{"num_hidden_layers": 13, "num_key_value_heads": 9, "head_dim": 64, "norm_place": "pre", "tie_word_embeddings": true, "init_std_qkv": 0.0186, "init_std_o": 0.00364, "beta2": 0.95, "weight_decay": 0.35, "max_grad_norm": 1.0, "decay_shape": "linear", "doc_mask": false}
Each number is 500 + 50 x the weight over the matrix's rms, rounded and kept within 0 to 999. Layers, rows and columns count from 0. Numbers have three digits each.

# layer 9 MLP down, 576x2304, rms 0.0182, rows 11-61, columns 1280-1407
433478564507514494441446454420572414580473422624426501553505516500439496438499381570458478521526511539477443438559505561459556544519421487465488472530505582485469486473447536438576403522455473497491562520487500596605462522518603462410459378405517497524415365594457450482534519466450614518457590469515504515514475464527436483541449451602457522455438515508418496498455571611521538480564
538484597476515543504379520474455461558490532381474438476556484585528479453451453568426501473446389541543494521522468477548559533512399425519410414337504491446490500442476441509541518443515433531488491498491500569445515524368511568486518507469364443546537577446472512437522548403452510480522560419453495513558525554531566480380524530380497536525539561535547513511523477595495448438528
492509456470413530468345532549435470447451575510488489379457495436486471520521553547519518506471424479443515533506541582515427530559436608611500439487496519484478543446463538534479542451433487518463468510504545554526570556467451539556466550490471567548393435567421486457515510525436452585536508533456506460506471536562487500505489505509429419562477451539398506420454427548560410459444
549524520510489486490439431493563520524442509505465449415468553491466466488476512498528536513561588385456455466519490489498435549461455438467521527574405387534450526499487491499468474483583536424471525548561563512511420534520514463570500589457464448411555465455468496485501486474496485532551491410411524539467401463523504492522464578495576530457475473519422422521484471362535463537503
479486546516504496550494538540480535583507513523560511421580480428479550503439487487502572549597447465510548518581552499580457532451450442526508506527498500562521506454469511483418482468521456442422454502494510517532486501494541507459470503502424378537452470469542542477524430590477543446519572349508588481451546424486532581382486511532535509573519452434482538453524491399395595429542
399506567606512500473381479482433462475441538435504568538479530486489436530437524453530534478615502423565451572469466414476485548521526496579526549506464509476517496416504509522570476501467479427522451449505569465430498556487537528581550505537485503472451580594556480370480494541431469503515460451461409488416525483496388464578443542495454380455433511605525523464513413426525517522525
464522476497394481486480561460554527510546445606380533499513580423514472451550434540478507455469441544571482511365450522433506568481529498559585525569452523490622461536614488517456562465476500530507575514493492497533429527495582490524505535482487566461578544556450559475454503499535477541512597468500529444444468501525563484572523548509500416479468481463461440528539424411457494499424
496528506445488526498488520548366487529505511447522522525477511588485478429503521525453600524459595540504421443486543594479466528420397539560571446521540492561526366436461474542427472390557456509451522515509427508482501561508532548483541548554534560509445439427495525546521490471460542570455505560465464493395424434508516475526538471555626469425493552531491568611497490597486434521489
492480442531544431445287469405441542531421487481397449518497531505489444489488490485411525474554463489524469452530455502575406488517484540562561471484430609480450454454533575527498471463503453420508502551458493472549391452506522451576405525499474580520547482536561509537576484468486476533422485395465519595543463474522490578515560516542432500468506448478373598480526587614474466467502
360450470535485588470412439474526527540520495502568511553570428538471555485567531552521459533621511586504534552498478414555441457438364563589502548415631481485471480522574497468493447479523505514440462496365510481454414557568623463503421446432478494606525432517465469563551512452457516544443653470462401532556450436558468489534485535439479543469538432404577530401454481418517442451530
445408446446625465470446480510479437456431466582369490524607532524501481381525506561490558441537507485471407512419520564440444460491433570372541548587540370441519459496498528516495494499505532489440546465618426487489598534430541435482480517418486395521560570609511472546414538566495478460580588566481551490472568458527488467504460442497470394522518437616516535605427444421553484524420
583458473474433544522445480568437547561460498579499510492558452488454524600495549381459474458488433514488548582477622472496525469528559463506426412430570528606592442581539505455434578513447566538517416382495571496492420518528557564512510604542503468433525504490579535647415511537492416518469502486479535524488545606455440489522492570466543472534589535507547516529434538444495426465534
587480476620490578388411512432382518404536577428362431547469503526519507517535563504491473427585527460491485475536447601518431521483507438551596507506445580400518488478537513490454623547526639492415563546504447486354646502467492456468571591472581473595489447331539457464546531527406589474531497482576570470432426544491547531535442480492482495512539482621433602541468584458579456512527
502533543461489482528475488515437569449498524434530506520479523570548507434470521492486362517472413506500426485529505448448463517504484478538577495509569435383456508546478537534540437503451451520424504418471539461490506429506470552525462493501477551468495459569604553510567452537514602533488481491549447459523479422507493408547540487471539517533512469537532482531504598520470560529497
562579595397467582477538530463452526415588495509441587553495580496457501496446504500576465510565538445539484577458488437536627521517530467509453558551461518534479525408456448500428486552510484485539567535470474515440428465557469562559529473493518522544595521478495540354597483514580517582578518425551410443522542484411533467510486423530471515502512504432452575571556522421512474530446
535508529474472516436450542418393555546579580506556488412484520491492498481520439589514506562469569534526543432526555576449510560443411569437484479493428468490478470453432495497432491450537575535457523554509508510401538469481383563434493427449455534570412542567534513480489541523525489423404470479428536448541550417437511490498466503436526435546488456363469566571499460574478452580508
510488425482465470499520454505566440489449534538517522448461396466462526450402516493528444531541456500429447454563537452498497500458420472606542489539491502508589496453472434496496468533499561516491521544494447443461521478459506528464505436418507577405473499515464519478566462515489443514456474472497512477435487541408533457432469514504512526418473528454483467471467544510480387523525
458433489488505584491528576531443565451490504533526524501369448398446514562524545563486404496483492507534460523478586381397550567504453511462454455493466540480460497608474515448515511472478506539484483459496480569461629463535538531461512569526448559513479520416518495460526537445490459539544572604464594456494463407537496508517519606503475454514519506638464513518538533492513490548448
537559535540516498440470511483537480531493485423504511520560508535570532533545432509432547427495472526505498518413455517640504547508485451488485573506433496608498462537538467463529538561566509524524521483537468492487506436560510519555467498509466456501550495574470510414474556450527454527519565470455506514512506479554438504468540442568461543474529509546520560490455507582449517534486
555528633530528505546497527590645541497404404591519588586478485525535553484545541558521457524410520496407502478418407410440566439577512570424535533480595517482486454569500487462530580549547448485612471553494607513440566431594660462529470489541420522473481490548550562481468482418503475633531627464418486499600509520541529565466553564569583497475458544497515610488473491452564465497533
496471465507565471539351543528453473521476526433485536437486482521537480532533471559528455423519453424471551531459472467478577438445486559519417499538485556562441551491459463367559475612594415461454523493456514500522492447411485454492492525493503544474396525549483408561421460504433469462443586513517442502479565487487559514442497423422498492511603503559443566536422400556532566620505
530539536471554491540587532632552380460487489421539478495499537581558488513465555432573579529507621623502496493474544610485469554561515525545468497542578517479619503542459458414486465510455519517461418394514523511507462527569505542568613545511511410430544546566497455503478500523489494532495404488545535548543462518491577533489458621505457520534512559469469482557488575394514514434457
497517569473533451560437484485478580495477469383520584384472514602481526515514483511431468542367532499506565519530511423541462499525522485516508524488430496474545493460506530503505446360438530406511507424533540468513393523506410566482534531540525513535398578516490546472437407526566543504492497452496483498439510529411431468459576482427487499496540517389500535489539394413527438533518
487482489458464468533510434461526450574514413516553447523444542561431464457548496545510490510432429535538560400527469458560502486517472510469518471566503475405397492494472566461532443496579436537482517531427492504491461495506411538508515540473457469492461487477452581516413450438575551490515471524533505597451430484472505462497469598540436459438563504552420453536495503462476518554497
547501421518489549559583507428572418498450520497579540465576480441488501512480517409350505479621540543548488477504584506547538515519487467486537504543582526554519534488458499447472473462473479521489458419474543491547432482501530435529448585540486487571468466517494511500599459542461477457548560517658584526566467458426630573479432578537518516493507494516459545492554473517518379486515
433495442560434490500463525474486462454462524498492533567476515394414539511554425511448575446455488511534525520469473501534523519481524437443559495475433413564529516542479504526497475486446555489440504575486492506500539485515547524575472489463622515411444429518495505500441480447555567523483528469511591546535596401467433575460480483470462505458550409491472518523569453487509635514492
655617399604472322511530573399477488453479413605421429380352565391518450464432457511346404496421596395419693393551435582491567519590447593458598497437460451443478447424451432496464646470470427404618457442466460440437397511521426464489528517452409481505400525489497567622541490451499432424480494401531527619498496496516564450461505442492744534485442405447464403421421518430486431467413
604539457470535487530501542465624503447484476499505490499460505466507425486503527530449446535501504510529420554511449524472515524540485453534510510493552470568562568577516395505508538621476443547490524547585494500514615570542446578518532493524465476465492494471567409563536482518479489487537576519462484540466636463516423592543522518488537528573600430521509552559501617435542425508499
550546524510455434566621467493407524526467504400693410446621530458482475392424539638508516481553602559472569424524549508387564472519543555434535495585507458470508460488450569477513569386500528589476503538555510510476504506503419460555371445385442516453626469550497516562600533465551432493515401505430644498489465509435551567491420505442545491454474497479524459433474466473444461430428
506549527497551521431463541490503531478467561437533458486520471533502415527461453570398465439464443599437455448440474491550443501534435469495483501493553536452507526433573453468531581462456509505493493502507541391560454472470491540487569464502549531625457535491432530470547448427507581447515389569386527531516404503520490538520509571451562441496506450471486550472476560441509439468538
514503506539529505354480581526527536468486548437423524511504556468457487480617562549457558513617502415517500482487507493577510535527500558463531484500477410462542464462438441590467609450448407569504571524457508428489404531561553507514416415498496531548452560400559442439471511463589615593452465515593526492571521440531485507548499443469563444425501535394531488466463512525586514541609
607447526548495589465457450492543567530581431466514477496451480480448510439476439525522433513615495493474590568512471533522447546514550458467446478503450501546388481501511445558508474461571483517447476556557401528515453483547525531511555541514423491464464469559537521498489509494484539487525568526454508581536488401432564547487545490505468435528476554613512562596474516532484529525536
525485528498516503518553482550514506623500429602479404564457589571543500432479621455579597519528492550509504494488495475550530435539490526590501519509466608458415539537478500486517314463575492482554552503533456648486553496512484425484518517529484569506470509491556467485385401515389503473453538424617545488541494510430501526524386423428419450497475559498500530486465504577475478485521
449439511511494485518565522449511441438446415540457460518489507589514446469509455485452547494394548442401441544446439532593480488434509451538379505535516493428565397470527508453467372439460484585494453515578502523490486540540521479549449513484551524483522565490504560501455526478574517470505519525585441483493492576435556457468558490435563493505584466422546387529463456460397460597526
476514522487469461567678496389525512536532451584498434444555457461542471396538585438491415543388454494494475423524467527526477534474503462575568440516555460467483571490569474520470495563481514441460569476511454550563536507489516447469476506445585545394543416489519568476482522441446445532498513556526508404510451523567472471493463487470530439529494444453498542467500411559487388448507
520565444497536482491459471539451497463542454452481551506474451460451429590528549515471621480550458496525493607478471524455560487530481492526486506564512497477624601463408573544509525484541456492606445604493562554428491518513500507462496491508480485548491494437448579450482444492492509503496569513591567505565483555514403530553496433590564571524537524511415460438497600439542546452552
494503527411458518474530495526464449482527519507532516456480506429535567486523494508435518507464441520563432489489467529629558424587423406514526489491474492564469488461495451486444484472514458593487554521432520476528495447454578542533475483523536476505470521492451529590543487521422561554440491458396424503483583520488502519556539534558455493492530504497513579493542508495509467439571
568523571409492475488457497565469477563520465488586478482464582477450585514512504513531313531507460527459537507427571539486456420510504441502379512499529501526398508458478551487519519537458464458505463339484604506497446575595483552527593525510516467481529445494570535533497550536496485386508477461562492565525509454367438449437465560469454541421512520487466451501529538504480469431443
428444507560481461578415423600431542495486447477563553506474526474522559534456539546479533450482504455478561503537561553437444488494546519542493491504587500574366458599495442497522478448433584548654435492498514530487448400505400544480457566485457484479497446576502491519597500523454431422459570431395636521511512522577420391470578488548557441562435532568435534470483541487599434490381
450413516515476552507588426415491527537502510476511421470455457568418530479515469478418532499434446464545496475520490458511549491465464549568460477507475456475427518467445561611471520557438491427436512480552621447542472483533526498539499539597509501536507614513558482571539450527519505542470478492535506368548490519486427498541551465550491578503505535479460458478455523478508433524495
648487519445449461511496550497473539594563460498526436513458575561556435402488519450399512502439456545504393463474424508459457425468458489491494405522413530499425475480466543545508496558473633550465485543466495630535449519505469480490504566536420646455530436550544414425441459473425467512389525545440512532395472462587487497505480549441479451425424563516547495494494468610432540435500
455547410619516462478526431542529588532421513423617472451479464510515518462633554520432468551506541555441485550479492548456505501471475533509604537508529532478381500515419493457544467491463541482520525512544493503479577504576509489497514438483522572426553436478546429560529511481539453522554508580583487517468419467504513549521584402458497552520397480469461531528515444588536467518405
513536463541509474485515505536537512522568494556456458390553439481465482454550514591460478493509509575511521474485427434532499520508477455456531533511489563547535558553504452588547510545571385521531479476432538476511633519534486530508483492444429432427485502524487472611527555514435470519474488517505570433487391478593443536484463507379500442584439568481436453462523523403400512566477
563505503494474557546393447531579511492526587473523502512485491590526439476414499501580400479482396509549454520513551471524415532527532396572503437519539542529530577458468517425474507519430499527488440558506477502481448494469619609431476508492485440493628509450585443538556496470529405346410514522640587527479486512540530511513511498479449547605550551441450523566465573520559476394462
449522514486570465541534515475627497422451492485453494504529425567496649472487398433378419454490510473422549553534468528500565497464399478521496488491472476494438510556515624517439536476481418510507466569429458565453552501566421451508432511441486487558430569447608498517430478489506494640552554573409512545408578501456446428460434484461562605565451569586538510464477483485492424381472
473543551438530466574409525461475550475475567558539469623599445510461572466525465514485388521619574538533422489518442477444438550514447472529498481425516531477463486555527424512582410481491620507532386466502433558499461510477463525549502484477512571481505510548465384468494539561496457451490534493477593507458456521498532516487481463595455458587370409396575491460507451600598591491596
545525544480441469450565528524467531532472559541460545472546473479433428546487485526461453523416467491455448401477373482591535447551468416505628584529432459482580468520491526530436500615495474451568469505495486496499510487522503505482486403582497473535513475544456527552485555539400481503499495423493504524508582497501482381595437448497535409443467528469544469448506519485520591501461
534487501407529621474526583502571501614606497412535502489533515574550451402518491591487606475439532593470494533497455484480503410409458520522422441547455499478484496519520449538481510531478403460496518469508565493512553520523427530547403462570507557534529542553603543537506545606573403477518519464407476540472505518516412549526507478576519565475481567406441508547473404450551441638515
533495482516515498492625533519529569401567411474600418464589464534459515472564529495523545452437441493484576546384525544583560578506491516423463484495454448481438507449441563530378561468415600476463505489465463469446546521476449442544469544611426505471459576485473497517480521464527461478460486549536485466477514533402453496503523493439523480523532607378425510433524550521528464445577
431549501523489413478514523554595560538518550489483543503494533454472484474557424568604513484481474469500518559475495445511447593502553518528426469532516561417571547430533445382457602524446698529486542537460478578493499469419452489534496582478493406622546569481482510505526465432441456518544522472527437500496498466488491511476462473524533534583557514570535502510521576413499527476554
496476434561539562503518465565583487433480556400602483523465488475515506511468428487549475555474505564526450501488475499523464480510509425571496570545432507526544507487486439419439426504331494434437449496503593470548482494479463454486489516551474470484489534563495484589525543493432543507496489536430501527483549551428443575519540589483528453513482452575453509511511422565502409467502